From a checkpoint of a small transformer trained on Wikipedia.
Size: width 256, vocabulary 570, 17.1M parameters.
Training: a variant of SOAP for these matrices, 1891 steps.
Each number is 50 + 15 x the weight over its row's rms, rounded and kept within 0 to 99. Layers, rows and columns count from 0. The size before them is the row's rms in percent of the matrix's.

# layer 11 MLP up, 1024x256, rms 0.118, rows 488-524, columns 0-63
103:24 25 38 22 53 58 37 56 75 67 53 73 35 52 33 10 40 39 53 39 38 33 22 51 61 78 35 47 49 57 18 73 32 67 40 25 38 14 26 19 52 55 55 59 34 32 80 29 65 48 58 26 38 50 71 30 35 49 51 52 40 56 46 39
098:64 68 65 41 31 67 46 59 60 66 71 51 55 57 33 51 44 76 76 15 38 48 48 65 45 46 49 65 42 28 64 48 40 64 01 50 47 53 34 35 52 52 50 46 24 65 36 38 74 38 33 44 42 68 49 59 66 45 29 40 31 50 37 46
099:24 55 50 64 56 63 44 81 39 59 68 41 53 46 49 56 51 33 48 73 50 41 63 40 35 70 42 29 91 67 56 49 44 36 28 52 53 66 51 18 67 37 29 40 62 35 38 72 53 39 24 28 35 55 45 33 27 47 39 48 31 47 57 32
103:25 36 36 33 51 53 53 30 77 41 71 18 48 48 51 91 49 31 79 51 39 41 53 44 39 45 56 30 59 46 46 59 61 42 37 51 57 50 46 56 37 36 67 42 67 47 56 41 40 58 54 50 66 70 48 47 70 60 45 50 42 77 62 19
098:54 59 56 66 49 46 43 38 48 44 34 49 57 39 41 61 19 58 56 39 50 44 38 74 71 26 76 36 76 64 56 10 56 50 39 56 60 40 52 37 89 70 43 57 59 73 65 36 40 45 30 49 58 55 43 66 51 63 15 59 77 60 36 55
099:29 54 38 62 49 13 51 58 28 70 59 43 25 57 52 51 57 56 09 44 66 49 35 54 56 41 44 50 45 45 49 40 52 68 59 59 34 56 23 34 55 32 45 51 26 61 60 61 58 67 27 64 55 73 54 47 52 70 65 65 30 72 41 43
099:40 64 67 47 77 31 56 75 41 57 35 46 31 35 28 37 37 48 37 76 35 56 56 27 64 25 35 72 67 40 58 47 81 42 60 65 52 43 43 72 32 40 63 48 70 61 77 49 46 59 54 28 71 48 79 67 59 28 45 29 56 55 50 75
100:53 38 26 41 33 49 85 50 69 29 67 22 63 43 64 72 49 56 88 47 55 54 55 39 40 54 32 51 58 33 59 19 52 66 45 62 65 38 73 66 49 52 51 34 77 39 86 35 59 46 35 49 83 42 54 52 74 38 47 48 54 51 54 52
099:75 44 24 52 74 44 44 54 29 31 54 69 63 55 40 36 36 59 16 38 35 43 58 74 67 39 45 54 73 36 24 41 71 46 58 73 63 50 35 68 45 42 60 43 41 46 36 34 37 47 63 30 28 48 45 68 58 57 72 58 71 25 70 53
101:45 49 47 44 38 48 59 43 23 65 35 54 39 54 37 51 45 69 45 54 36 35 45 29 49 26 50 51 66 52 31 65 61 68 64 39 77 57 59 30 48 48 58 52 51 41 58 64 46 61 48 27 24 35 47 47 54 37 38 46 48 57 60 57
099:37 57 39 91 61 39 38 47 49 47 48 43 50 47 33 30 55 43 56 43 71 45 70 45 56 62 68 41 41 34 48 58 25 53 66 52 52 35 37 54 64 37 58 53 46 46 20 54 32 46 55 46 51 60 48 69 60 47 46 16 57 42 37 39
098:85 52 53 66 36 40 29 72 42 32 27 71 45 40 67 62 72 60 34 63 22 46 39 16 36 69 67 50 48 36 62 58 60 37 47 45 55 49 21 29 45 37 50 30 66 48 41 22 29 50 43 62 50 58 18 67 60 29 47 45 12 53 65 71
099:88 49 53 44 23 45 62 73 61 47 58 39 67 64 36 41 64 58 50 53 55 40 63 69 83 42 28 68 31 38 37 41 70 33 29 58 41 18 49 21 45 62 48 55 72 61 25 46 34 40 38 53 35 56 53 38 42 34 23 42 16 03 48 30
098:36 48 48 50 54 83 39 61 55 66 53 40 51 51 38 07 51 55 45 67 87 39 63 48 45 34 34 46 68 49 71 66 57 48 54 49 47 64 30 44 60 53 42 55 52 59 62 55 65 45 34 69 41 22 65 46 85 49 36 42 54 29 51 69
102:55 71 58 60 56 64 38 33 69 59 48 65 45 64 52 56 50 59 56 71 59 50 57 67 61 56 62 62 36 31 77 36 36 53 36 33 23 26 28 46 35 39 38 40 44 44 50 58 66 48 67 44 46 42 97 46 38 80 52 48 41 57 67 43
100:60 58 76 44 16 51 34 32 34 66 43 55 11 54 47 51 55 35 30 58 32 40 51 66 20 47 23 53 40 50 28 62 47 41 28 40 51 39 69 87 41 32 58 46 58 59 56 44 64 50 38 46 21 55 67 59 67 52 51 59 35 78 54 64
110:69 46 76 34 56 65 27 44 57 68 55 66 53 20 80 44 52 54 75 01 41 45 53 44 34 37 40 48 43 41 49 49 41 73 47 50 55 36 52 61 72 55 49 62 55 80 46 39 53 54 50 61 25 45 51 73 17 31 49 26 60 68 49 36
103:61 42 55 52 59 53 63 60 47 82 48 69 67 61 35 31 48 51 63 57 41 57 18 52 42 78 36 55 56 70 27 55 48 60 54 46 23 64 40 68 35 51 49 48 35 53 40 42 40 32 58 50 57 53 43 43 54 58 36 32 51 63 34 73
099:40 79 45 73 50 45 51 53 20 40 22 30 63 65 41 21 67 55 38 42 35 45 61 52 48 22 39 66 58 66 64 61 51 47 40 36 28 58 57 60 50 38 40 35 67 58 54 28 69 39 21 58 73 62 46 44 29 53 57 58 63 63 34 66
104:46 58 58 70 65 51 54 72 33 19 42 63 55 55 53 50 32 45 61 48 56 50 48 63 44 37 00 35 26 49 71 49 54 49 16 60 68 56 66 35 49 68 64 35 38 46 54 54 59 67 47 99 28 66 47 46 67 59 19 34 70 32 25 87
096:61 56 41 28 52 43 21 40 23 46 83 72 43 48 26 56 47 62 63 53 17 50 44 60 76 31 60 24 53 54 47 50 51 58 65 65 24 33 50 33 81 32 49 38 32 33 19 45 39 46 48 50 28 55 65 54 39 68 39 63 52 43 62 91
103:36 48 14 71 38 74 59 43 42 53 49 29 51 70 31 58 55 68 37 35 56 30 38 83 50 39 51 37 41 39 47 63 81 59 56 51 57 70 43 47 44 19 37 50 51 85 50 49 64 67 36 53 36 49 36 54 31 64 58 45 62 54 66 71
100:43 58 71 60 55 67 67 39 50 69 44 40 52 47 63 55 56 40 72 46 44 56 27 64 48 47 32 47 68 24 43 20 42 27 34 64 57 35 54 39 72 46 70 73 26 42 84 49 39 58 45 28 70 46 56 46 23 61 37 57 24 44 25 52
098:54 63 64 49 49 74 30 12 60 39 30 45 38 47 42 51 81 70 27 38 30 32 63 33 58 41 56 42 86 70 49 52 54 76 57 60 53 61 46 39 81 63 55 61 52 52 49 45 82 66 43 74 58 17 32 57 36 71 57 56 60 25 25 34
102:27 51 58 28 39 31 49 35 29 52 77 56 46 38 62 39 42 32 43 67 44 85 32 21 63 53 29 51 48 52 33 44 64 46 62 23 54 22 49 73 48 51 48 83 57 32 37 68 81 38 57 58 63 46 78 36 57 96 32 38 82 37 31 39
099:49 59 48 54 56 47 51 75 48 42 30 27 02 49 51 42 62 40 60 22 60 57 74 59 59 57 57 77 17 41 52 50 60 34 48 61 64 58 81 44 64 49 21 44 56 46 36 31 51 47 58 42 54 51 47 54 45 64 50 62 51 47 48 24
103:65 55 37 51 38 57 50 54 67 51 28 62 37 53 34 14 51 28 56 38 62 34 54 70 53 57 47 43 52 23 68 36 61 36 60 56 30 46 27 57 67 69 60 25 37 55 65 35 74 34 36 58 61 49 29 46 68 27 15 43 30 72 59 57
094:54 62 35 40 71 24 66 54 46 58 33 58 60 59 65 46 39 40 68 54 85 71 32 50 60 58 46 52 65 07 64 48 74 45 65 33 30 49 71 35 42 20 39 56 32 68 46 66 28 39 41 68 55 50 64 05 60 71 34 51 58 51 48 63
105:29 54 69 45 64 47 33 65 67 50 68 70 61 46 51 82 46 49 31 75 54 52 55 68 39 37 65 71 38 77 52 74 33 64 21 36 57 65 51 52 61 45 48 71 40 64 50 69 54 26 13 39 59 35 77 90 55 56 59 36 63 45 25 65
099:72 65 41 34 54 50 36 47 38 48 34 35 33 62 61 35 47 42 41 53 38 49 31 47 40 69 49 34 40 43 50 49 44 56 59 61 73 71 57 46 47 43 63 31 45 54 58 71 52 82 13 15 50 57 36 37 50 41 58 54 31 34 53 72
100:39 47 50 49 51 23 50 42 64 59 47 48 48 69 50 29 31 66 59 38 66 47 41 58 21 38 15 43 81 92 63 21 43 43 64 50 78 18 54 41 36 43 33 25 45 34 62 55 43 26 20 51 26 44 25 39 55 64 38 75 34 53 70 73
102:51 63 46 47 06 76 65 37 23 20 64 59 65 54 64 47 35 47 32 50 44 59 40 40 61 66 48 99 21 34 62 38 40 59 49 43 56 42 39 64 25 37 78 19 49 46 48 25 27 76 36 58 23 44 58 50 79 35 48 23 53 61 30 47
102:46 39 54 36 80 82 43 59 50 43 66 49 28 48 46 30 57 62 32 56 59 14 50 30 17 47 51 33 52 53 40 26 38 55 87 23 14 52 60 77 40 58 45 41 63 40 57 54 46 47 44 25 51 44 67 50 44 45 28 46 46 38 83 49
105:48 51 38 73 47 22 32 73 14 76 75 43 68 62 71 31 59 43 49 42 43 52 20 67 54 55 21 41 68 45 68 15 68 54 48 40 33 21 26 44 44 56 64 71 46 50 38 53 47 58 72 46 28 32 62 42 28 47 49 42 53 58 41 50
101:44 55 95 54 03 37 54 54 72 60 38 30 74 58 53 56 57 33 35 60 69 40 62 40 73 45 42 59 56 50 35 63 57 57 69 57 75 68 28 39 38 44 61 28 29 43 35 65 67 47 51 76 51 40 48 74 38 46 75 37 47 66 65 35
095:59 40 65 35 62 56 41 52 35 60 47 64 46 56 73 63 20 64 61 36 39 61 52 34 73 62 52 56 59 53 50 75 25 59 68 48 51 72 34 53 46 58 55 20 47 50 72 40 59 31 51 75 56 59 47 64 44 38 45 53 40 52 52 56
098:44 49 43 72 55 59 35 58 32 36 37 41 51 45 58 90 57 65 35 21 37 61 77 34 70 50 65 65 63 58 59 41 67 41 73 50 50 67 50 30 59 62 50 43 39 61 28 33 70 61 58 61 23 51 76 53 73 61 31 60 45 40 67 25
# layer 11 MLP down (transposed), 1024x256, rms 0.109, rows 488-523, columns 0-63
102:19 45 59 47 40 11 45 49 62 33 51 46 55 55 47 50 52 34 43 43 46 66 33 80 38 49 53 41 62 71 48 51 35 54 67 42 44 74 60 39 62 85 65 41 61 30 43 42 35 55 54 23 43 62 61 44 31 27 49 52 58 46 51 58
100:34 21 38 39 35 53 49 43 72 33 42 69 42 55 61 34 42 48 38 54 89 65 44 31 58 83 72 52 24 57 56 43 60 39 72 58 58 82 27 72 36 53 53 72 51 58 21 56 66 22 65 50 43 53 36 20 40 45 63 72 67 49 35 46
095:37 36 64 45 55 49 49 46 58 44 60 58 61 57 67 23 45 55 52 52 62 59 53 39 59 51 58 48 57 70 62 64 45 40 75 41 39 63 56 59 36 52 52 60 49 36 41 64 47 46 38 41 43 45 62 55 53 78 70 60 42 39 44 68
105:61 65 36 33 71 53 60 66 59 48 44 28 19 54 65 65 41 58 65 61 28 43 65 68 33 67 44 57 61 54 73 40 44 57 62 55 53 36 36 82 48 65 57 28 57 53 62 63 80 54 57 24 57 22 28 57 68 80 47 38 44 39 61 38
090:48 26 49 37 35 10 26 45 50 60 39 44 47 68 38 52 59 52 38 47 58 76 53 55 59 53 62 41 47 43 53 75 34 51 49 55 59 40 37 60 39 32 70 46 68 50 63 38 27 67 44 57 22 65 57 31 41 15 15 52 22 36 70 64
102:40 78 43 62 84 47 52 49 43 48 63 66 56 55 46 51 55 35 34 56 48 70 53 60 35 38 49 26 44 33 44 41 15 68 53 42 66 44 67 27 62 42 46 40 59 60 45 33 50 53 49 60 57 59 69 51 52 55 49 33 31 68 34 42
096:46 39 39 70 39 58 37 58 44 59 55 68 69 53 43 16 73 54 62 23 08 63 43 54 47 62 67 46 58 77 71 76 47 43 44 49 64 47 20 55 35 35 41 46 43 38 47 53 48 43 29 45 44 28 57 51 53 56 51 51 28 45 33 36
100:57 61 61 38 42 55 46 39 51 50 69 59 53 47 36 31 29 53 61 25 36 62 78 46 65 54 42 54 65 61 27 53 45 57 74 33 69 72 59 53 25 46 27 60 62 29 52 73 56 28 89 66 21 38 80 47 18 65 34 70 41 56 65 45
104:45 57 44 65 45 36 78 72 48 59 52 44 72 61 50 58 30 87 59 44 44 67 60 32 77 59 32 54 53 40 69 70 40 52 43 53 24 50 59 50 56 54 72 33 72 31 71 83 60 52 52 59 75 62 53 48 49 49 33 65 21 28 59 42
098:78 67 40 64 58 61 57 51 64 53 46 52 38 51 52 51 57 46 47 37 52 57 53 54 63 36 56 60 59 34 49 64 30 74 70 39 53 71 56 68 23 40 49 44 43 50 44 65 55 27 31 37 44 39 76 68 47 60 57 30 52 75 26 63
093:22 63 46 57 28 41 55 47 45 38 28 45 31 68 37 59 18 34 22 68 44 61 69 87 54 55 52 43 64 38 39 60 42 46 44 54 44 21 63 48 58 30 34 78 44 74 27 45 24 62 44 50 59 69 59 76 41 66 69 82 35 57 49 41
104:44 21 43 63 56 46 50 48 42 33 69 62 45 44 24 30 50 63 78 35 65 65 66 15 53 54 60 17 54 37 32 77 30 57 55 57 54 45 33 52 75 53 66 66 57 76 44 50 31 63 29 48 40 64 71 61 76 46 67 48 50 39 42 57
093:43 30 53 64 58 58 88 68 64 61 30 42 66 50 57 35 38 58 47 39 63 33 32 48 49 56 55 34 39 65 62 42 34 26 51 80 50 68 77 70 29 38 82 56 37 60 47 33 40 44 56 53 27 42 81 40 63 68 38 58 39 33 61 36
100:53 47 48 43 25 45 51 21 67 61 34 80 30 57 40 20 30 49 51 53 55 44 57 29 48 61 14 41 45 54 56 56 12 40 39 39 39 54 35 50 30 55 63 41 38 54 27 51 23 54 03 69 48 35 68 72 40 30 52 58 30 56 33 71
096:41 51 43 33 60 75 47 69 32 49 57 41 80 15 73 26 49 45 55 47 44 28 49 42 39 41 46 72 75 42 11 19 76 44 46 50 46 39 47 63 43 29 34 78 45 65 83 50 57 31 50 57 58 39 50 29 57 69 62 39 85 36 46 58
099:38 55 49 37 68 73 47 41 51 70 59 60 45 51 62 17 82 40 70 59 52 59 90 55 50 53 54 57 72 55 39 48 52 55 40 84 36 49 61 58 24 30 22 54 17 56 68 62 52 40 80 84 81 66 52 39 43 52 52 80 48 32 45 33
112:30 87 47 77 75 58 44 53 63 24 44 36 87 31 41 82 33 43 72 44 45 56 34 60 50 74 40 34 77 84 49 54 71 39 49 79 42 46 28 42 41 49 50 62 28 24 49 28 72 33 46 73 40 51 57 51 36 57 55 29 58 64 35 28
100:37 51 51 43 60 49 55 58 69 64 43 76 68 61 55 50 48 67 37 30 64 72 59 73 33 37 37 47 69 58 31 70 38 23 72 53 42 56 37 52 28 43 47 60 40 73 63 51 29 59 62 56 36 51 46 44 26 63 52 39 27 46 21 37
107:53 58 69 52 52 51 54 38 50 46 42 79 56 45 55 55 42 57 65 46 54 39 36 40 58 49 55 66 33 71 79 53 70 40 62 37 39 46 39 16 32 46 57 81 39 38 42 41 40 50 35 34 83 47 80 62 78 71 80 60 72 54 54 60
101:41 47 63 59 52 68 62 58 35 38 20 39 44 50 38 51 38 34 38 38 56 62 60 63 23 71 55 37 65 54 41 61 65 52 55 62 57 34 24 74 35 58 59 32 47 60 44 52 63 50 51 46 35 26 66 50 71 45 43 54 62 53 26 60
097:89 54 47 22 36 19 59 47 69 59 44 50 44 42 39 53 46 57 71 51 30 67 58 53 36 40 48 35 39 52 40 61 54 86 55 27 26 47 19 24 37 35 69 51 25 42 61 53 46 34 46 27 45 84 61 51 67 69 54 59 70 42 63 59
106:49 71 64 50 17 59 60 44 42 45 53 59 20 74 50 58 15 56 37 52 32 61 53 53 73 57 49 46 46 43 56 81 32 30 63 40 63 22 28 60 44 73 64 43 51 39 69 53 57 40 31 37 80 21 54 43 39 69 59 44 66 62 53 27
101:51 49 47 36 52 43 47 30 63 49 22 67 57 43 61 09 32 35 45 68 43 89 64 37 51 23 51 59 37 33 60 75 52 72 44 47 84 70 34 61 56 68 58 79 32 50 68 45 63 29 49 28 67 72 34 46 35 40 38 18 42 66 37 41
096:39 73 47 57 37 45 44 34 61 34 44 31 29 44 47 57 48 30 38 50 48 23 49 51 69 43 50 23 42 47 55 63 70 49 31 65 35 30 13 11 63 82 67 62 53 40 60 86 11 63 60 57 70 47 44 48 42 53 47 63 49 25 38 42
100:71 38 64 43 66 46 61 81 58 29 64 48 46 59 54 37 59 23 55 23 53 56 33 35 18 26 75 36 44 57 37 24 73 66 25 62 60 56 42 28 62 71 38 51 29 52 31 88 58 38 70 49 26 65 56 60 60 53 50 69 46 53 61 64
102:70 26 62 42 50 68 38 42 65 65 52 56 65 38 43 54 77 36 59 17 32 56 42 64 34 43 57 27 45 70 66 57 75 56 40 46 31 47 57 70 39 48 40 72 27 18 89 52 64 55 62 62 31 80 45 43 54 49 46 35 35 42 34 64
102:38 55 48 76 49 56 67 57 53 57 73 38 63 32 69 45 61 44 58 47 48 38 53 49 61 27 53 03 58 49 40 62 46 76 62 54 45 59 45 64 57 49 20 44 07 49 43 61 39 33 57 36 76 62 24 46 40 43 61 76 62 63 65 75
100:41 58 53 65 48 84 70 49 24 55 41 51 48 45 28 29 23 55 64 39 77 72 70 43 72 26 43 52 62 43 49 57 41 32 57 36 68 34 42 43 48 67 52 38 72 57 32 48 61 60 60 46 57 66 58 39 24 80 73 28 64 39 33 40
096:40 57 72 24 65 26 29 45 56 57 69 39 36 33 39 72 35 48 43 51 57 37 59 90 54 40 49 67 66 54 56 46 57 69 41 62 42 36 57 57 36 55 41 52 74 41 71 19 57 52 40 62 40 62 50 56 84 59 49 58 53 47 22 34
096:67 54 63 63 54 28 41 72 56 68 33 50 65 61 63 68 36 32 53 54 35 49 56 54 65 51 61 76 72 49 48 54 51 78 49 40 68 45 48 31 50 42 45 72 51 47 32 34 68 70 28 54 66 26 45 68 49 41 42 42 52 77 64 61
099:56 45 53 24 75 45 39 51 67 69 86 31 80 62 66 60 30 73 45 79 38 51 46 48 43 43 46 37 72 33 50 65 78 61 54 38 46 67 58 32 41 48 39 59 58 51 51 40 70 52 63 72 69 53 46 59 52 28 39 43 57 64 62 57
104:53 32 58 32 85 38 41 76 44 53 53 31 56 39 56 69 47 47 78 65 23 89 39 69 53 48 47 43 60 61 29 32 48 45 43 45 63 42 43 51 36 48 48 49 63 62 68 40 56 67 65 59 42 17 53 51 28 75 69 41 31 26 77 33
106:45 54 35 48 82 42 29 45 32 53 40 52 70 21 67 35 66 47 46 66 41 62 55 37 30 59 53 50 60 27 53 51 67 45 59 39 50 56 66 51 25 49 20 41 46 39 24 56 54 11 54 79 51 54 70 70 78 34 49 64 17 32 61 22
100:64 64 53 52 49 74 44 55 36 57 64 52 70 54 56 22 78 40 45 53 36 37 29 78 46 52 54 71 63 56 52 43 73 52 41 24 30 47 29 52 48 38 65 69 69 48 53 51 07 67 56 63 57 65 53 73 52 66 37 23 55 48 79 49
093:62 50 54 59 53 56 21 44 37 42 50 57 30 56 69 23 75 80 48 42 38 69 36 60 51 49 61 44 47 64 68 65 46 27 51 51 64 59 86 52 32 54 68 50 36 49 80 38 69 49 32 54 78 31 80 69 63 72 52 62 44 44 51 36
098:43 42 37 52 55 69 77 79 54 33 33 48 46 56 77 49 51 81 32 66 49 56 53 60 41 52 37 63 49 56 66 60 57 34 57 69 36 44 26 67 62 33 56 62 61 56 27 72 55 44 41 74 74 49 67 62 66 30 40 58 62 78 04 57
# layer 11 MLP gate, 1024x256, rms 0.115, rows 489-524, columns 0-63
098:50 52 59 52 48 52 39 45 36 76 11 62 58 56 37 44 42 78 59 37 32 32 11 16 60 28 69 09 50 45 57 43 28 44 63 34 42 29 58 48 58 61 51 45 56 81 39 57 43 63 46 62 47 27 46 33 37 42 75 65 30 38 51 66
097:45 60 45 42 25 39 90 24 36 36 47 29 46 68 56 46 64 66 40 35 43 66 48 36 62 57 29 47 36 35 52 62 31 62 47 47 65 44 52 25 44 73 72 34 31 64 22 57 62 34 42 47 71 57 44 32 46 29 63 59 39 55 35 32
103:31 35 16 68 48 50 55 20 35 68 56 41 68 23 33 13 41 48 46 52 36 32 48 53 63 43 35 55 01 37 64 41 56 57 51 39 48 30 54 61 55 53 59 25 39 16 44 49 45 69 22 25 81 44 34 81 62 41 34 36 38 39 64 52
097:55 54 28 44 51 50 70 47 48 55 18 39 63 44 51 45 69 50 33 70 51 62 63 59 65 53 29 46 55 69 45 79 51 60 61 62 49 47 73 40 24 49 46 73 81 52 46 72 38 56 38 58 48 81 49 53 26 58 88 30 46 46 59 66
097:44 66 43 36 70 42 64 42 35 55 51 61 49 50 35 33 52 63 67 43 58 69 63 61 51 74 33 70 37 45 60 54 49 16 54 49 68 70 56 52 34 34 67 39 64 31 40 48 62 45 41 58 41 50 59 43 61 26 48 51 38 64 41 53
102:50 49 52 19 21 28 67 60 62 70 39 30 48 44 79 25 45 56 40 66 38 24 44 67 57 44 21 79 57 65 49 67 50 66 25 73 43 37 38 64 48 50 54 30 47 62 39 49 35 52 59 59 65 33 67 17 56 29 53 45 34 60 50 55
098:49 42 18 65 59 47 68 34 44 65 29 46 22 53 73 47 48 47 70 61 32 63 60 71 37 66 44 59 36 53 82 46 45 43 67 67 65 56 44 26 29 35 56 55 50 52 44 48 37 68 74 42 68 41 38 43 60 44 26 66 62 71 55 52
108:22 74 58 33 60 64 44 32 48 65 71 48 67 42 68 46 56 32 47 55 53 41 18 32 76 64 41 59 81 38 43 70 43 70 65 44 45 42 63 65 56 41 58 61 69 71 62 31 79 45 60 51 61 52 48 22 69 26 66 58 39 44 81 49
101:80 38 53 58 41 53 33 66 53 49 37 45 62 87 54 57 46 60 52 59 36 59 52 69 45 61 48 36 39 46 39 65 73 58 54 56 48 61 29 56 30 62 53 48 62 40 48 88 44 62 37 71 31 62 59 75 71 36 64 57 45 72 50 58
097:52 82 40 43 42 26 49 24 68 61 51 43 63 61 53 46 59 59 43 71 59 29 80 26 37 33 48 62 59 37 34 49 61 35 27 67 42 63 89 34 40 67 33 34 54 57 47 60 47 73 55 71 53 63 52 49 46 53 40 46 49 56 52 55
097:64 37 22 65 62 70 54 69 56 54 44 49 43 43 66 53 28 69 52 46 34 45 52 63 40 78 59 26 33 49 31 46 73 70 43 58 48 49 31 45 43 53 51 53 63 53 48 12 55 72 66 58 39 44 66 47 49 51 74 49 79 67 61 36
098:44 58 69 31 36 88 68 71 86 52 50 66 70 39 37 55 75 53 51 52 53 61 65 82 56 43 49 51 35 42 45 36 46 55 71 56 09 71 66 69 55 60 18 51 66 34 59 24 68 57 51 31 53 29 50 40 49 62 49 77 38 46 46 34
091:42 60 68 28 50 45 33 34 22 62 44 68 52 20 39 55 39 43 81 42 60 38 45 57 61 53 47 68 58 49 40 66 31 46 49 31 86 46 52 42 57 41 18 34 44 53 21 64 23 64 43 23 46 45 70 52 36 34 38 37 20 42 65 64
100:42 43 36 45 36 45 58 38 63 43 72 34 39 61 39 49 46 38 54 42 55 34 59 55 53 25 60 58 45 14 44 42 51 38 50 32 69 45 21 45 39 53 63 59 67 28 39 51 82 39 30 77 35 41 43 51 61 71 58 34 62 62 33 63
103:26 42 37 15 28 63 45 66 65 57 34 69 19 41 59 54 53 73 39 60 48 44 53 55 72 42 59 36 55 30 64 56 36 61 95 67 52 42 27 56 37 61 48 47 61 71 46 46 88 48 16 46 61 66 42 32 55 63 33 26 46 30 71 37
099:47 65 59 28 58 41 41 30 44 31 53 33 26 34 19 30 54 20 20 25 41 46 50 26 54 62 52 49 39 44 69 54 49 56 43 66 54 62 44 64 62 48 45 21 40 46 63 42 75 61 50 66 33 51 53 63 66 21 37 54 38 44 44 51
101:64 56 57 68 48 68 59 45 18 51 44 62 56 38 57 41 55 52 42 40 35 39 53 51 41 53 45 57 47 43 32 84 75 50 46 48 55 72 66 48 28 50 51 38 36 42 54 50 51 76 42 37 44 26 52 48 56 68 38 43 72 77 64 57
106:77 50 52 48 58 38 71 88 35 42 51 44 56 72 27 47 52 45 57 52 41 69 61 65 37 69 34 65 78 20 37 47 56 58 39 69 39 59 47 72 47 57 51 57 37 60 54 52 81 58 69 55 51 62 49 25 62 31 77 74 31 54 65 55
099:35 38 36 44 58 55 37 42 38 52 60 41 48 20 42 67 33 51 25 45 50 65 55 35 75 51 76 61 65 32 38 70 49 59 64 44 76 51 63 50 57 65 50 85 44 52 59 51 45 78 90 52 68 45 51 58 73 68 52 68 34 64 59 56
101:25 51 38 84 82 50 47 40 58 62 62 57 64 49 30 64 39 57 58 72 68 50 53 47 68 24 56 54 56 54 54 44 49 28 59 43 31 43 67 76 38 46 33 50 16 39 30 38 40 36 76 48 50 14 48 62 66 45 31 66 25 36 66 50
106:57 30 57 51 47 51 26 49 57 23 67 68 67 36 41 78 73 37 39 63 56 39 38 28 69 37 69 72 53 41 77 78 43 69 47 38 50 30 78 56 70 39 61 03 66 58 28 50 57 37 43 40 36 62 47 53 72 24 53 34 43 17 53 66
098:49 52 64 46 50 59 42 52 56 19 19 54 65 54 75 60 51 16 63 23 64 65 30 41 41 33 54 56 30 41 67 55 38 58 50 28 63 30 00 35 31 44 27 60 49 39 46 52 48 50 27 41 66 43 40 24 56 64 60 35 57 52 59 71
096:42 15 56 50 93 80 50 41 49 60 57 40 53 39 55 04 37 40 56 31 60 45 57 51 47 65 39 52 67 58 67 62 36 48 56 55 32 43 67 51 74 62 41 45 61 33 61 79 60 55 59 32 62 54 52 29 36 51 68 60 46 51 30 61
100:37 13 52 66 26 41 45 67 41 31 51 59 61 37 59 55 57 45 23 62 50 29 54 46 55 44 39 60 27 19 74 38 58 23 44 53 82 85 45 36 55 89 54 34 53 35 59 48 24 67 58 73 71 25 38 67 40 69 38 53 50 57 51 41
098:55 62 56 73 29 42 56 44 37 64 78 37 28 27 87 36 18 50 38 74 51 54 49 54 83 32 35 60 46 58 71 45 29 63 67 60 45 40 51 27 60 40 42 69 54 35 58 43 43 81 63 53 62 61 51 47 57 69 34 46 56 45 61 57
101:36 46 63 58 51 37 74 37 32 49 64 48 56 37 63 56 79 64 69 51 51 66 48 59 58 56 45 36 70 43 25 52 74 70 76 75 48 48 65 56 75 11 57 67 36 43 29 58 62 48 43 33 75 86 42 35 48 20 54 35 35 69 57 64
103:19 65 78 28 58 48 62 33 49 60 52 45 73 62 78 63 67 37 66 38 59 37 47 32 41 50 45 52 57 23 48 53 66 73 62 74 53 69 46 63 57 55 25 50 53 48 69 60 50 78 34 58 43 59 47 52 48 58 50 68 27 55 70 42
099:39 68 37 47 43 49 49 50 32 33 27 75 47 41 48 41 66 60 63 60 72 38 44 55 75 52 40 43 73 40 63 68 63 51 39 68 61 44 73 54 30 32 27 48 25 56 45 39 63 27 60 41 59 60 50 40 52 35 49 48 48 35 41 82
098:50 50 24 55 53 31 70 57 25 38 65 51 44 22 53 30 32 55 55 68 37 51 64 63 59 62 68 29 65 64 54 48 55 59 41 53 69 22 54 62 87 16 40 45 53 54 57 35 42 66 39 57 28 64 34 47 49 60 43 65 49 57 47 30
099:42 48 76 32 37 54 69 40 36 30 38 57 64 54 33 73 77 71 45 67 85 33 31 45 24 18 39 47 70 54 50 42 26 66 55 45 47 47 20 60 34 44 39 51 73 44 49 38 52 46 19 65 44 17 51 46 55 53 73 43 40 36 17 58
100:30 16 54 65 57 59 51 42 37 34 37 67 17 55 06 32 50 43 48 53 51 59 66 55 59 56 25 51 56 45 57 37 42 57 49 46 55 33 43 38 65 45 33 56 74 80 32 25 26 74 45 69 24 53 68 52 52 29 62 22 60 78 38 48
099:53 44 68 35 67 65 51 30 39 39 57 73 53 53 51 73 63 57 48 58 33 75 79 70 43 41 21 54 43 43 39 51 37 35 18 57 26 52 56 25 49 31 48 26 45 55 60 29 52 72 40 58 26 55 67 49 42 76 55 59 37 55 70 63
100:31 82 40 40 51 62 51 05 37 47 49 61 22 31 84 39 78 75 42 41 53 28 32 52 69 33 56 47 40 36 87 41 84 46 48 50 54 22 39 58 46 51 66 61 37 42 65 56 44 74 59 59 61 43 40 56 51 55 46 27 29 52 55 30
098:61 27 53 56 52 32 41 59 77 43 33 32 60 67 56 46 11 56 46 13 47 45 65 40 71 38 57 40 45 46 30 47 50 50 58 57 57 68 79 42 46 32 39 37 43 52 45 28 60 43 47 49 67 54 44 70 50 48 30 46 41 60 61 36
100:90 29 39 38 46 72 55 52 42 37 60 34 38 61 76 43 45 58 87 93 54 58 67 32 50 68 29 45 35 19 63 32 70 57 49 49 50 53 31 58 58 50 53 47 58 56 71 64 69 24 70 49 40 39 56 45 39 35 67 53 20 44 57 30
101:69 77 28 27 45 39 62 67 58 82 28 24 79 67 69 57 28 32 60 28 19 60 39 46 38 78 64 35 42 60 55 47 61 39 56 41 49 55 63 23 40 36 42 47 19 65 50 82 32 34 38 49 42 64 55 47 42 46 55 32 46 45 29 53